Part of a small language model's weights: 3 heads of 32, a variant of SOAP for these matrices.
Each number is 128 + 32 x the weight over its row's rms, rounded and kept within 0 to 255. Layers, rows and columns count from 0. Numbers have three digits each. The size before them is the row's rms in percent of the matrix's.

# down: layer 6 MLP down (transposed), 128x96, rms 0.097, rows 13-58, columns 0-95
# gate: layer 6 MLP gate, 128x96, rms 0.0978, rows 14-59, columns 0-95
# up: layer 6 MLP up, 128x96, rms 0.095, rows 14-59, columns 0-95
down13 104:112143131146101091185136097145130104073188106105123185094114146102128056094158211127130150118121127089101135119113100111132120155134133138145106172121142197098152140125154109174111172110132110099058118126198119158067083125144087163163124123111091174152088167044087116142145081149118102133
gate14 112:149068116039133142154133127139113093097127138135137169129163096132137140149127121065174102097159096118205159118121115185087112121095149099068102137120081140127110087148158147118137124121061060168085149085125121095166065100094137097125155149130178126186124136128087144136070107101138189150
up14 100:173086072064149113157129099144080127163174172188130119126095151157110120077125110079187142076163110135132118119083118105160109156104140129103146109077091189159090136127116141122175158122152156163158108113159111112087111136108161138138161058152146090091089103133145151137080075112193080075
down14 108:141171094167137114217126112145145131183143069116133118141113115126149151086164158102165139150137139166146101147129186133107063078126151122152147130090107106143155169124149123090108039093176133081138179051098138120122125136131141131100092163108193132122179139187146119132161180094091128078
gate15 099:085086128189107074173150154112116131113115162071132148158078116143190067134134105172185171114172075181149160176165128178102163050108148112172149107120073125126145135129111091156125146139149119146136154110105137119069089135158097089149138185130117126156177127129139111084076153092094122137
up15 097:171186142110140114178142119143156189117170124108117076185128113172134079155164151059175144118085133138143166078141135173122105083105103074112076130144128081156167116143112140151159098152161104119156163133083158127177116149135136183159118091144173120128183127154067140120125175153053130170
down15 102:145149176137156083103182148138097099155124109118142122114140119124157110122138138157085138107161116096141068105105162139129153169054102137091080126226062112158091134067116114111146109120161145122113115162152139079147107122112124155046133126086180073094178120139114138162164180185105089164
gate16 107:090129122127107186137112143154141131094069117103100121104135170112142125075198109149100146072136140085172191115092097196155106082139129123131136110184134088145105136108094074115175172144141142177093185174104109108162116142175141114142186161089134184107087154096137152074079129089123148114
up16 095:178136146110136043145111127089158139078149142107075137113055176116108167139117148167130087164151183122131159117113100099176081126134116173147106083145116115071139135126052115081131125116096151146084089124120139127178106111181080114086110177121136115137117090128133148156119099180115048181
down16 095:151138174092145130162094099120094133213130102089127137139121193132114110142105147157108205147104157178155089084182093103146119077130137147143114098139058185097121120122104057066158180179075147157125141156138101070130108093141118150073094173116167128109152149121137116134122127146169132155
gate17 104:154147135067119179141112121180140138172170127180117189127094086150160125103036123075123091177198107109113178155152127105073083112077136111116132145082108123139154106091102129103121159188092146125170125086100157113082172116164131087121145116148131151139163132176114159099098181132168108116
up17 110:123094077117133117155114101114098138098133161092090163163102100078097116128151149096103162140176115140117127163124101132077109107118077159075110142174198101160110097141139188170188160111123098143084161119105105203132126085134119133061149114169062133142074091116136104156107132194149152070
down17 110:132160138129112125093140155150120118092048174165150135090136126096111115061140135096139117172183146091153116108122107136156111134170175093157153112161093110102087145105091138075154141165062085138083148157135081146190154109128085117142198128198142114141123110102145096115070101097155132046
gate18 094:153108104205099151097119138177092127084118121167101040160091063113217143121157143090135099117096169115189138119108092113101121083118107154120124089105160133122120127153111133107195129132146078150123150156187047125126129088171123109142111148165105181110179090143086097116133131106122122132
up18 100:105099113149101167144120177184166114196088103107178136142105162094125114127160080174135160142078155144129179127147167157135062159133112108122156095134164127129120180117160205113175096125177139177132138091131107071138159105201172120152157173141114082084160107129138148140161157165079151122
down18 102:160099194153086112140150110111114091092113115085092149148116179066188164110118099097159097108122111152133147112145089140093085124118088174063097180104163169108107160142111076143152198146118117113144072157122108173145116072195153125138104138117136172154156158148069119099117144085173112088
gate19 097:133115088117146161167097101152077083138119104126101140111134123124108087091147148111150083133151120138132147124121146148141134121098116077150111079127086126061098144100136137168055207078081141128138174163139120109161162113119094129122162047129157123128176111152072155128122039171151130221
up19 096:096173123147084142069089117148094059146111155207147175175108114157084143179112090173095153136047155107157099113121114092130136149112102113142065125101175115104112131158144183085103147100137130138126070095121134062109137149114084149121107165143128136189193176130108119142158147134102100110
down19 094:139188130119137148120134142101130102087106050106155123084125107097119143127161127074154089136129108088136128096123185053042157115060097169169152147131128103035068118089095161136124126152099163140133178132114149086139082152162120136097130066129113130137144132110087120133144081129183102147
gate20 108:165135147154089137090112092177144184143157139171118093170120202079140101197099093108144113091138221177135178118136156075151156118141140141130113077099135123181082102131120090110109103139052186135141136123105111150112142112127136152175147136123152165116087177154126107087084137154104083095
up20 105:107094120129103116079172074147090103080114169115169113115106128120133093159147145124131160084160168125076111102104143105124153089164104111148143169130137162099069054066159122154175051090132093146082076111066129066145105140112108167074162104116119166127083097100147145159144141175160136136
down20 104:109108165088168142174132142117123148155158104152116159098131124163086127119203119157163078177095202160117132186118171194160083122151119143129171165122133167153129123088213136156146109163169180157147134146141084153093164194123102145153141117137111061106161121151140167126129080166138129096
gate21 099:096191087099142104099085158108158170115131096115122135116120099144140199129141139131147088133077128112143101099148075151062129105135128085144157125059137165144074174182144106110100142107143106107132091197066128071186096076126144150117161085127140166127120177118120172065092096090107145133
up21 099:072085080089152112104193125070163060150126189132107093140122137117142140125151096166113149170105136080120178124111160151077210156141144191109130135163123135097119053154194136139134075132079102107123156084150089122170104158144101188101128132128136125137117128115168102096110124175143115153
down21 102:084137122062092109102147105172103080126094126090163132106110119142126198080161172144146166162095124163115157135093177123091174078151138141135127145110106125154150079154142080116234172104134156088144117141112062129132136110126149114171134158126154151080149185203138120073117112122088106123
gate22 100:124148107089085128099092099179131118149067168169159079116131157138099099131133107156154152156167166123119188134147154134099109127172085089092088146155097139186239089123115123145083118113137155176137166154123112151171105098082106119173105091113110141134141133091087188148069141164149173100
up22 094:108169117124119140099099095165146076067165126114136211148147128134180146108130135151125064148040089096161136097099144108128113108182127138134139124066176082111126096081172126095152131142173159094179097121086132118162086118100103120146124188151131133125191177105137149168122118168157153073
down22 095:135114148135133093166087168105091198170153114108157059116181166137177120104124139131123093154163155158164184068163104107162131133150134140158140081105079130152088158156099188169114135143134137142193127110099135081137096133150139112176162163130178139117219173142098163085151108108141153098
gate23 097:119146128095072156116149130093135111148149171157135141144100144108133116141216147128189078139147149102174096187144191110097138152162167110120047108076072063104132148133113126106171122102112148108158140129133092088106129055110121083116103098160153151181092082150162121159114165123167088096
up23 101:094151122153101188085141169122131166150118185162159116142139150125133088120113139098201085115123099156131142138192116071166166119108087119098130092077135112106081156141118125101110149139094129145107079071130121123075092164156159089170149164150134097189057121063165159065130145144078138147
down23 100:162100108085122129126115096187091056151177121104090152135182130123194088110111139155185109132148158110163138135113157154090137089110103123046108139104157125099121120157190166156127062165093104139059140093110128074159138134157124134111100093150176149105171123206106111170158112137136153148
gate24 109:196139152106084132129061136119161086140143088137127111170135131125145125130170103128066110086087131155142145107104058152125204101167147175109049168120100135098154155107137127165089102115126121140056133126182153168144081090152147139128204152099072115162142130158180171126103141155116141148
up24 107:160158061150168213189129146167107167165096108132167134151125153141106079148150056086177081116143146081118118134106067170129072121090151113127113112141104130104099073121074155166136130079086136115113150090057124102147146106073127117134125122104171173105118078109138145137096153136158105150
down24 103:129133197120092141166085114168174128206180106103101135108081117141164134132145122137097114157090169117137145143132090141136115110172129078152119131204132118161100151104130128109120174114055087159086133127134122130086113152155155121140118162020098113168122152080092171129130087120119135210
gate25 105:193112106117131118167139085191153093103151146150102116056195128100119089189107094089156140112109078131051130164102097103099187086091132126137154139148129134095052072132102141107147132097105147140141168189115099138137129136084168144157093133101173131151163125132085135123062115101169144133
up25 099:115147162150191112116131134089152050083127099119114172061085120075047064127128131103166138086086085171146131130161114153098156110151064183136100134147158076102131140131134080124163126145129108152114124154080132135090108118143125060176112175182101095123122082083133146142154108101100120120
down25 105:097140141184160146094152093139136172088124110150113144115098107148099094140196109181142061120092154132134132125148194136081151098173173127113142121159106150129163140099124148079018125080122108075112139117104180158079135139088105068176142105101092094152155118168144093134188140105140127144
gate26 107:088108138136101103088089127113080129179147090108151104121178104096161151105191149156118142169128152104137112100128170140127090148086119147138067147160186127137071078106160092155162117173129164130148144128159193097141151134190151154205110117110141109174112119107141104104090118151173095030
up26 100:132183105136120108173095145185119111158137193166080150136058138079056146106141150094136152104115134148119141174107158151128123149179149053118159090207160130130121149082169129126124140116137115093124113145097125143162114157089175174179102178117181114151121112135171117123166161107177185166
down26 101:141088125157131119109189097136127080101196090114150187140120126150085124143131129121116116091158101110079118141145125103069100104182083123112145105120070082122142148176169146141129186114109096075107139137154170184104137164135115191132224097106150130110126064120117144094129104054177137123
gate27 092:092139136131121122147134116169153117133154176135132131138133112147159137128151087108094094117167107221105122145170096140099170099134172132061131155132125105144107084005094137189114135082187159164187156145074115132110132126137141149112153071176178157073125150131147119109110115163125137073
up27 092:107174161187106144130106128071086154205138074161135146078123076198083099157145137118127088168152133102137151156134119074097157108154140095144102124153106125103165139118156111117111148147136198119146098118091105106086160146173145106105139048119173119119070095071150094127152106202135140117
down27 089:167067089141132182164133161088179120126070164106155122116075150127156073123134154101153188114178158109122126095066137174164099071113134128110207098123113142137173100130134134088138068157142145147123128104159100141148108142144141096106026154077162115143178142108130150128083134152110110111
gate28 094:084130178113116167180065164099145132172107146103144129156131121119154157173151144121108104151154151158144162202155113136089117075150135141183133089176110157112117102098105091126133096126129143178108139187081090111131191156115116150134110125134059202119140155198103137165140096165064179137
up28 095:192096138177150155090118200071147178083138156155103069168090138072118106131105109155090092147172166139087136132085129121136137148142076140160119127163137113093095110138146084132147100178122160153114125110122060087165101112142130112098113164126206135113122107110085078123128173209140098107
down28 092:170122175087171103132161138149171116049144117136124174101132106175162125115130115162069160137137121105161148127112144152156114087112124120119053149069082070093131124144148191119059037130117155082131089084148118088119136100106140121120164104121112144191102097127172140169083108119140096103
gate29 098:086109114082138077125138118087084109070113131109139126128127127084106177124127144124093124108071073097079111133115084122156156084144117121125139090096208095117119084132117125124096210204081154140062059080103105156151092120139101100142111091126078059140138159153128151121096137114160120103
up29 095:127120132080174106165159134121057111135111127163145132085063183133125132162074181099165074081083127149113129176040125130095133123127171103141141122134140103139119110068073147187124143090123154171190097149115132094133120056178125103182138144074151124116151183116113130140163136125130104132
down29 099:119115078143149090097077116116162139061137163114188146132143161112127125075115085209108115169131091133113114105083119108148127112064094083131139104127136116119113169138087109173146164153132165133168095077167136163147084183179078179121118134157091066153141120108130143164147127078182178165
gate30 098:150117146148153146173079181127110142129222188124106146111153088134077113099162115133178118126135102176094137171170090082060144088070059156113099146114177142122098198127167138137130111115139069151112092134094114121073159162104155166089110079101110105133172135139135154116107118146134099133
up30 101:130041085144155126140166095147174134134109120132099125158125167141142168142127101172161098074126071163232127161116110128084085146132139144139185076114156195085093128141101160135156145074176171133134140079150098125118128142151132099094079074145130103104148136148102104149081082103096104111
down30 099:167162120098104123145144102175127143119108119130128079153094147096163079098205158128141210172110114147067162134129120144131060098066100140081075089118123113094156128110135098114101128095132124124128092128167077115124181097121057157129170108139171133093136057143101069135140145124072165139
gate31 091:131091156139057101156103135078146197158150094127173133146112097117139150216141182137138144116074084151128123140122110191119173115139090069103151155122191142145159065146123141099164126120110100105120138130088183064138166184085151116150097118109146107087074123138166149156096119149118082146
up31 100:160158108100070052155172121123181098138139104159175061093071145094143133091151169095073145177134163166146086132144173152141134151180142116165171105168115089134129120167153180102183170057086138154136167151159127139175125137171103123145101108125145144085136126163132125105087118129171153106
down31 094:072139129092142149119151080103206105093119096144133044140121122157083175165159145147162122139121112164130079096125136148070116138091138180155106109138134127108087131128095138101152086162063116125088187118064210077126132125110159120137158146125143112165078167060163073132132136133146155119
gate32 103:176187120152121151149111204111139143102148057091139189075174111192125154159151186150120132080179076107164118150113149076113160115167120114128115142109122115143153075104177164149158076077155144117116128143090172117132089105139149103131126149191123165132160145105095129159152096135066173116
up32 108:102171125103106126090084096120134100194162081117064167186184087139113154139166164166148081152149139148092105162118131172155124143086091183129135164102079119112081159057140096093136113136133133125101112093162151132128085156160161126169079145161114112073136103113131104098179122086095191155
down32 109:061118090103151160121127099120097085164145121099099106150033083039162073118141101142169150137140165139091101121125158195107086113150151151116128128065139093130114155114108142147106133093188135100142090087146130124126114157179141133169093103157154145180216166106140146132140146106106105098
gate33 102:159178114062120112140161073150152125144144117156106146116185095114078150144124139114170109099192142117114129086118092124118102088172081146086147145147123051156060080142099179123132169083171174174140085172049120116126138077085124108093119131144125146131127163155176128120149160123070141109
up33 101:123137149138185159107180121134137056153193104113165102062195119214182122098179118125092142152110130101108157113138123125175174163112080130151122134125079109128100144095109143109120082086150157100175134149099161093158135110134140106129091128089120182168138138060172140204131116114151141137
down33 092:147110166065143077193166098124148175180104119133138083085121141109176103123167154172149106078133129193109099114154184165116125131128102152110101143099070152090165154113057150120173164112178162174112113152137149151185112088162115184111059114110127139105153134174138137096135107155146157111
gate34 101:140138173122093088108076153094158130092163128129151163071119127040127167134084121114077116107107123182135154162105165148135152108139077173056180160127162095136128134151111132147057161148105084123112160146116102135097139130135115117236135099154161146143100169142113113153100081091122085093
up34 105:199171134132116111077086105089120152148176102183150122132117125150057137173100147124134128170166160103143088111164103126123142108128142188157169060115123118148103111143172115166130137116108139130113098096114157117133197107136125165170039149109176165099136142185100107103100089070093128193
down34 104:107095107109195153149092124155168116187112103102145106111144151128097154075116136135069123117186170103066129169197061156055081163157141074112129163174100113137138096139138103097135126132182157178117125151147149157105179141181148135101051126142160111145150101089108155128159141105104137128
gate35 096:152117107144093145125134132074083128196088124087089098067161122179132125121128159132133111124090139161199136140128124103189161120172150102146110117134058139150182081124108092113186214129121184122114097092122127131171115053093096126159122139122150151076171078123153105178146115135114104157
up35 100:149105123127141129090138108158138131080116088119130102116120077152200095198170082087086141128097139124120197119153129137116057174181124116074162181154113120160105109109137054111166119145129132155119091148148147132124098165135184100137132104135155122172116096141046139094099138151120220114
down35 096:159181172123110136125135193097115117144141124128154139123127121167094114041095093151159142134089120182147142190101134112067110149142144088160141142129091164088136115058114068154164061091141097109145120191129076110109156119083159156142167113094066158136155095136119123113116171155155109192
gate36 107:158162110078101069115067120086107174177162119119114115110181156067118160131105111075135157122148091083129100137065124118137142109075060097130106137142182169132128122076169118124096181147098118152120080102069102140134111090164167115146096114153126098151121080154126170142135046141153089107
up36 100:109078099202139085102101079149112130149172163136148141180136148105144108218112094174096168198163094105173158146148134170059122145148125160138122174139148173091115088103113155125101173092122157163140140131139139118137175121083089096130138191131092082106152136169111129148075106143088110151
down36 100:179147090110138136135137155138123083126140109184084164144084163145146113148154132170154094132119079096146158112184120156095125177070184156173133102173152206169171109144086135136124137158071113149156208100116109084182142179154115141097106132163155069100126115138181107157102090122131106151
gate37 091:174102203131120120163176125187097115091115113197081175072127063173136138168100136114082127147148064118110155071148160121079125101155161128138172123090127103110122101168088147096130139129125123148085127119129109092098083171142167130126091192168099139073155148104113132109129180156171115092
up37 104:090054145102124124132060156207126088124129105136118122123183158153179061163124122178147140130099112135095131113114187136072145089130159108067150125129089166106102170089150121093080052093108135147185106143148148120136110180086137114051129128156108113112139167122122119157104112141167166146
down37 108:167118128107083120092119108160124112152160099149151150167146065128092096111157159141095132177097078127098164063084121135115120141164078118144110178117070146130076084112134100135155125141113184159074135107123133133186130066046142170157147105056143089099122136181158155101110164092172116131
gate38 090:146105109120103188201130205140119162113122128164146069151144182156163162123161047064179193111085134131149112113171158117125129111131105143134099159108138118106143079133152129103119107189085096133111148122112066106188153177103099148086160163146085121157164128154100098117093107088143124109
up38 099:114086126178187138166124112140180177169115135084132149140023107198144057110177132070144121104071077158124085118107131100138161106192152121121128134166087102098191150128074108130138110091091092130107160126150166107119139123163141143144166165120113118146144138111139180108118099152152142156
down38 104:155126195131172173086145144133111113205158111116118086130132115134083139147154138086179111211124089072125149135077104113200131147096159172140131080123194140167094161131145094095194137106149120082152143146159108116120150124165087136057130112124184102146100154151101174142107154129119150098
gate39 097:130150125157119082155080097131136188187131141137185170120075108123180152148105137133139147071063118075138129070123112121085155145074096135154129177146120134137146083126153168087098121153129148151095104142050099084145088140124102062135121105085077151097111122170209100143163122140144120097
up39 103:142101083117086139155138120101100140116126109078068182184133119139154113125123128157135157114093182107108155112106114126139133140139054170169119070132086110125131161135161159076159134138097136150158136107054171149119148157078121185167059160088155115119164149090116107147172098139065212154
down39 101:148150133115154122175131126132162136165064100127078138127126138154106118148157186180115143141140163161133108128113118155154101091153183163187113174110125147107139171165105114139146119120116079100100154110135122177133134166172094065160215035113148115162134178138145084149135043165131083107
gate40 103:198169156115091134120133195116150079124118127101156124121142122104142165143118136116166177086149166202132112147105070083104121151141131119076107158060103207122102098114126172152132102064104140130115103085188160095165113108115133149145147098114101114183061151151171151135145115087118189152
up40 095:143055169098162109130075161103193162139174128175121133088153146127123132167112149135097205181123155146164122134167134050145140104145164089151117132205079184111087119116134083121119121081143175144099100141127136098178151138170176106156144154098119130144097125161178120161127161113106172090
down40 101:110114138214128192060104094114161088087120123131168058163160145108135150158130105114132148109138129087130154101098124113138120105150091146106143128119142189137100118111130120151093090155140135128121112099109068145105062090092136103184085208163131137141147099113197104132159161138081183057
gate41 097:081097183123146121141146093093075128096110120099084131136120132108069160101133117134077136164188105141126140134136148145120170160123154108146076145135137105064061203102163053097084191160153106115107145165088158080157109081107085150143206109098126117131171122095142120104121157110157102124
up41 096:116089124144145146143145103139110132109134147096083112135174121091141108083130197100167130117127095140100114154097153150142095074141195157099097119124121057131201115109166147112095150102189170116091103192177151194120144097177186144160110152167146140140102100164127154145135199149173184128
down41 093:093118166159106096157163119153163125124077174113167078123094115099124141137082112153115104089108134096097075128133143086179137114153112055188105111229091146142134087138097080151114113154130121156171177104100105181183154191163128122068132112141182147147113167103115146124092088149107130125
gate42 095:154125152135137121188122132150091172148103131119155138189064109135087195095087141066130109084140154166140134071127108110083113149141087121139131172130091149082127177207106186140192086106138094170116150115149115101165143116081130047160137141137138105145125114156134136100052122089130102106
up42 095:100192116130104154158095116113133124148087167104129161163154094132128122123107075185118185125188147077166132108165176108082153073127130142107115129125155134144133169143172115075143122131132121117106178113103139163091125150096144049166134173130091195135130096072110160098052126109081077179
down42 094:160129067129133182182121142203156139129140107085132146131094179114115088155110125091130178148111076121131107089134140169121125125099125146102100100134128121151150204152080126122163071108112222161143121146138073122160103112086175144092129054134159146156168085088143180116088089130131167146
gate43 095:191175168152060187173112147140110139064167132158037110133121103167154174143098122142113147167154115162066161097108117164107091082119144151147130162172065118190119155143187106145139153104122129212144170125122117135121097089135147082113132117112147074101133147119086135151138143121137118119
up43 100:121146142134162152166117149111096081166102184170185121098122170087130117093127161128113100139121157066088154139116121133151171185160086119084088144095129161163062100186148096121061145120151152122117167066101090060110095179139076115133133116122160154132133082116133173096124071175101140147
down43 097:134095134073138140124093134132107171152144119174088197203179181140116131174135098124157131118149104145075121121113146122106099120125111111134147124154164113164108176176084089101112189109126088106099125174169084138136130115108186115119020061118102099128134163156139115133080143086164141077
gate44 111:119161148063106153064111153099167138141152102168161147152204115150152124170132079168099119101145123115132154143080134133095140202136127065116123132115146090087141153119138149087124181178088093107088066087131157112193124085170119108147149168093113115189107131115190106100171154154117117096
up44 109:179099133191167133112114121131120160100123164070137136168140128127111185136063117181169088109136187135081114138122149109139139134132090130158112129132198143137109125171126157095105145159100150130138104131160098154098099082126109166216048134064190074111180119152142148097081140121127157093
down44 107:168078160124107132104137138177135157180190110078120124022105143156110161121089152101199129144129164170131126063145082126113183179157145124104187118134115124081105211117134145121139114127108162079101110143135143128100104112116184118099120083100157132158102169181090121129150167122103133130
gate45 100:139198108192086135121109093128150185183119156103076099131116148115120106127145133081155072143178101141124148220139124106114105096139079120153148127090140131136096102109145095195139142058131187126122113090140116110103142082118162201124074111128136095164132125122159099102169169112179077143
up45 093:130198048115152121104124101142118109157158133083144090122138104123184129082118113123162138130093162111108138151136097117132082095118063118094154127070146110171174123138139124076153110069179165104190106159136084154182105087115064121147084122045143116184121139130079103163145150114153142146
down45 096:109128119121137119149150099110139113191118141047144140125132121102106130108177084153158104189138066110105188110117082185136121145162137123121101118089157146128111081175144162104132086098058171112120066085112149089099158146148129149126077151092130067122119103151202158112149205130122083099
gate46 096:114065154108094152111173099122123076127118143180130126080118165151128150167100139075169174142125087109118194190130104122178163125107142097114116100074106107120093162170197114116162111109106092163083072114164135101170141128064124162141150120095143190115133116068141146149089147097178083123
up46 092:188108190131067141180138088182161143165179084084139112121081218144114098142143074151146149132132128051147158182111140118143140140177100131131170131175132139148142161123099145129190139127118126148102134175105166120127102117100137159125173151135058167148118173109142187160117132128103145177
down46 098:103139117072125119143143049150188099142076077151125108126098146186130134141186158161142129049109067151077136115100083131120131102113104151149131167143119142125143080089117161083187179116136129059170092103116108099116168101137110152153134075167135058105135108133137126162091100127183126105
gate47 090:067155094097095130121112155142116158105164110118140202135106098101156166137088150110155140066092096132186082117109104120052162083103162128098182152164180140063106101149101131161110113112164153099095118194159152146150111106117095102127189129091131127156184132115184108163148151178148098120
up47 095:097104128125119130169130127135133176080094073150186137113072127116135104080145163141116068172147127141124186141189064153106153122135147118101104107154104119132155136146156110159178113088137114025162175136134155079090147177134139146110180112090160110104149167110199120087111194124108111137
down47 096:174130123139075078102110144096151134085113154139227117115094110170116173147078190149102086141104130126089100119103158109154141165186105107132123132175091156054145142061150106163122174120066147118103118136097154102128153138140125141193136107135107065093086105146167177138116114087094145143
gate48 105:129144170107116084145174131134123090148173154125157151089162185130134137137101153136115147130214108098063100127188148087118113130116076147121098162102114174098100119122146177155097185120127159108140128142096091106137138091098106089096116113135103130169200121101122164140101090123172071018
up48 104:151155134070154146147074158136180083087159054095170121134131126159189133144120141127128111119077120166118183175085114109122169135109162111130119153131122104080166132113148134105134097138091133072143144144114159088119172064148085107181120097165144122134142109220123118098094169201109174167
down48 103:139130133116118149086141128128145110166115135150140131111139148071111139169092110076175106161086167076137146099132155128100181124173025137113163160105110144164122035149154146138148081118140082092134162096135150140103121070198132149113099176099126198145045158123171142142133135130097129122
gate49 117:129106181069151100170163117160176173185152156096105125128144107140148179116138125177159145213123098130091154127102173128134099116134160143185174104112124122124109126115213137104135099101116120115132158151115112129134118109130190072119181127141188091100115174143139192134076125056127180148
up49 103:156061163131101166149139118155115136119118103163165100144145105114172117186140152103072099176129131158097061170121123138106146089143108139180140095126119114108129118182086154072208122125101155133132211175083096081115132172130163104112157107133157160116111185130076046137114161107129124125
down49 108:189140101127125183132119072090152106127174144135095176178087123114135129090099134123102130105144167097178117071125110138116170071150148127128059118070151190139154134163103129128098100100081137038158098069114109118098113109114134096168163101113133166130204132154148171129175108123105103163
gate50 094:188140162116161093141105165179172128134102154155128181118121091159179105138175160091146116122115096176142075146100145111102102108157113160095114134070089168070105106122121109162068099172148166086125135143117160090105138117126085119109113107079196100110164148118131139153110131130027113198
up50 107:098076175111150129139138109110158134138104080098143111141105068179154095087134159154165145063208106172138128114136127126148102070078146201163181103100118138112134098084138096149126135162184130128088137161154197116081152084172104150148175116135078132109128097140100147070131120094117172111
down50 096:162132125046130090170146115111095075042095157202132145144075125101120105127173108103086110072145107135116110154149120121116186173148103097120143116150099103055099139136164151117123127175128092124136201113138123168161106089103149130145110150110148178203068116120131143110088115159155099153
gate51 097:122106114087143185141144170112096117140118162145100148160147121145074127172117143172072153124178109174131188135132150152111166162149092114156139078160099118181119164101134130130184084128122151169106085089106135100193191095125113079114090137064071184127101093070119121105157130062114124109
up51 096:106186110133175161142149119155104183145102114162084072133147081118122080064147166082066136125048171157173140139106126071166162138142140131144201118107143200067143124181141151131101173162100116078140179151124137144072133145123085134123091186152134119127129124149130108136149120140116116156
down51 102:162086122157152137189091175110148140085144063096138123086156114141122069161115145092080150141102078084133145089083104121122167088163076141195113110123208099078142113138115103141173156064077100126086091137125112135102123113128074107135137108087054127124124173109129171129104155145095137135
gate52 100:150095132119092114057094105180063171119147089135118054170100157122132130142181160129139219115110080124124097130109125117123067131158126095118118095135154129144126081099101212105131145124125110110146130192145113061130114162121092167146128110150189163157110185169129131164122132171158105095
up52 101:144087105096070129159123101165083132162146132180184135100149158100171131157152162098121099091118064115139101182125125048099116150124059068161140123134131092108132154190155168158131089127140118196149199142145131110108129099110133107102088180120091142135214102131130153121119139124124180108
down52 103:150121161160158149183124074186154112166179197143163119133113162141120115081132100157098164187145131095195125120176136147058096193116137090176158068165133102127121145098086157045131135131142100137125146137141107087119130128153134098093121104087153103085086164115073113116138136183112114119
gate53 120:152140123112055169098131145170149097069134046107156100154086161081106173080120134109045142097140178122110155077141166146120116174104098182207161119098121122137128123100123121108136123126142150131082090144091091119153100110110122151147166149145165079119117070150111112093188141161103150086
up53 107:108164111094184142153158143159196163083055108138075105085130118135091186159190151129157119116112168177177111125113159127153099169111097118141190142094074100136090142115087120193111116112099149120121151106133148091090169128137195119150088092076109098140148161142159126142119077077115119161
down53 108:127110173113075156122156117146186124133147074120109127145070128139137125103146124127092084133127134140086086149092198121139058089077114167147108061121146110093122154085082099099163170100114099170106106152121091082136132098093109164146180185101101130135161122093166055043129124134102136123
gate54 106:188095135065142149193135147114062089125156122136152113170143103099110113144157107097103115192099110107137100138130149154131120163140161140067151085078080134065125116163197125154173125166139088160083078136112157093166147173141095124127083206189126142110112115123151119121148136158120157074
up54 108:125067100130146162131112180118143163107173118134109155099110129130094114178105140085111144143166177150217121117171112157195158150162151175087202118121184101131121150118148072105090105113146122139110142094133110164142057144194095155160153173179069158149121098093132121162119122144172144124
down54 105:082159109159109146146158151032152102167146154115130084143134112128166113151169096065098178196059150131085165118089136147122117107142057158154115135078123178116176127190114158074087166145130162146169117128105173084111154142113133131143073141112147098109133104136096136097093145161111093098
gate55 097:165127096106083107091143104063125095159161175142079196127135178110153137185131131154164136129079078101073128127146133191151146101078147133103112193104151206133140121123150162129152120136114155170134127159112093145158146145101148130159122120120075208155095156169142104110108104109204125090
up55 100:135123129110152096042125134146148095083168154106125122126159102095109109129092146082149159161152120138162200072119141153100173142135083143145121176128098104124132072137152146057149112136152103044133161100112148060129060136103119157112182180154175149127119157098146079112125129083170122173
down55 100:090162147105154113144067099082138131130120115084150098162085117110118114122117109132165128191146137158154132059116166138150087068089153158116073114174173128164103154080107152089080184172136199128099160137156113150125130080125081157098151106168132121119202155133113167124155082137064106158
gate56 096:108183115174102147144114155136135141153072179103062135078131119142102121122096154110155098162052120115181146142177152107133155120118188132065089104145156136115079120168106133117137143146097128141190177104093092151073103099059169142135133158153112111164137135121037148087134097142127097085
up56 086:151130139132136085098141164171094170133124127137131115079117153156157108078129127087159126098108094072076181141083109157100133119122157164121143144087132106142121165124171160098140109129084125152120188156179146112056160155147143123089190031200115092103107117169076144075136107107141143180
down56 091:138116145049129092077144126080185076143102155137125112121106095111123154138139089113110127129110181159071135124114149200129115149119105154120069086147091132102196092091112111158098121158174119125113093140117109167124097090095140088136183185143148110149178191116153126113119152191124211100
gate57 101:130153120140131113123091109131151145128131118081149173163120206143151102128131146080074124100141154149238146119134068088127110150135118123200107147052166117111111110163158107117144102133179068157116146091159150102109112172117150090138123125086105166178161167104160145155122194166147068125
up57 102:172166178129112170157130125071167096145131114121085081180090150131159099146126142105129183204064142102102176080134135095098112140096150055140099079066159158137141134157156131104083113138112109164114150079152128090142160137142106140122177114157165164070165076095104116152103132128082165112
down57 098:094134136130173115141136097131124143113118088161131118097127120106081135164115146176107148093190084150124073134144170133146195072120143175077114178158155114110113168100148107077083193119126148070100121163108154160169130067169103138146170122161077125091123173088108150173147193064108120145
gate58 111:164116078166125118180062097137154096175165079190131092099107129136105109122160104091160105095144119126139165090153105126136059111154105092110171172059157117111177168129212128110105153135139142095096111100130149118089175113113161165131158149142142139182107167109126198102084119144179131104
up58 107:131134091167115124088126135115108073125174131158087113172185110192148152133137114101105152159111174134145123089177111173111199090105128136090151115155128120141106092065102083115085131148170102166127109093046112158137069125159126070128159131088156135058162113150157169178136162111162159101
down58 109:162117151142106131131155130127193108086137111155148093139085110078098133137153154124125095076083179084108188159149139048095061128135119139143069136120108117124114130117065109109148095144030111163193095135130107135124122119170163091059066096122140117164131110115102166118124129158087169121
gate59 112:143154200144056120115136104166102156113121157095120069127109096145188108164169098089150099136156121180111136139152135141125118136121086092147145116114137109101069106148148141100132069108115085130103148184069125121059099131148131100141144146185099121145160156117153000149111163154096115120
up59 102:095208130097142170151127093123119097159143120126089133107131145145135108139138162098124103061154102194148117109086124116141148094146158082126155072105129156086150165155107155193105120125149078143176164135208136142128184084119115143159161104092071126130093171161115209188145107104089155127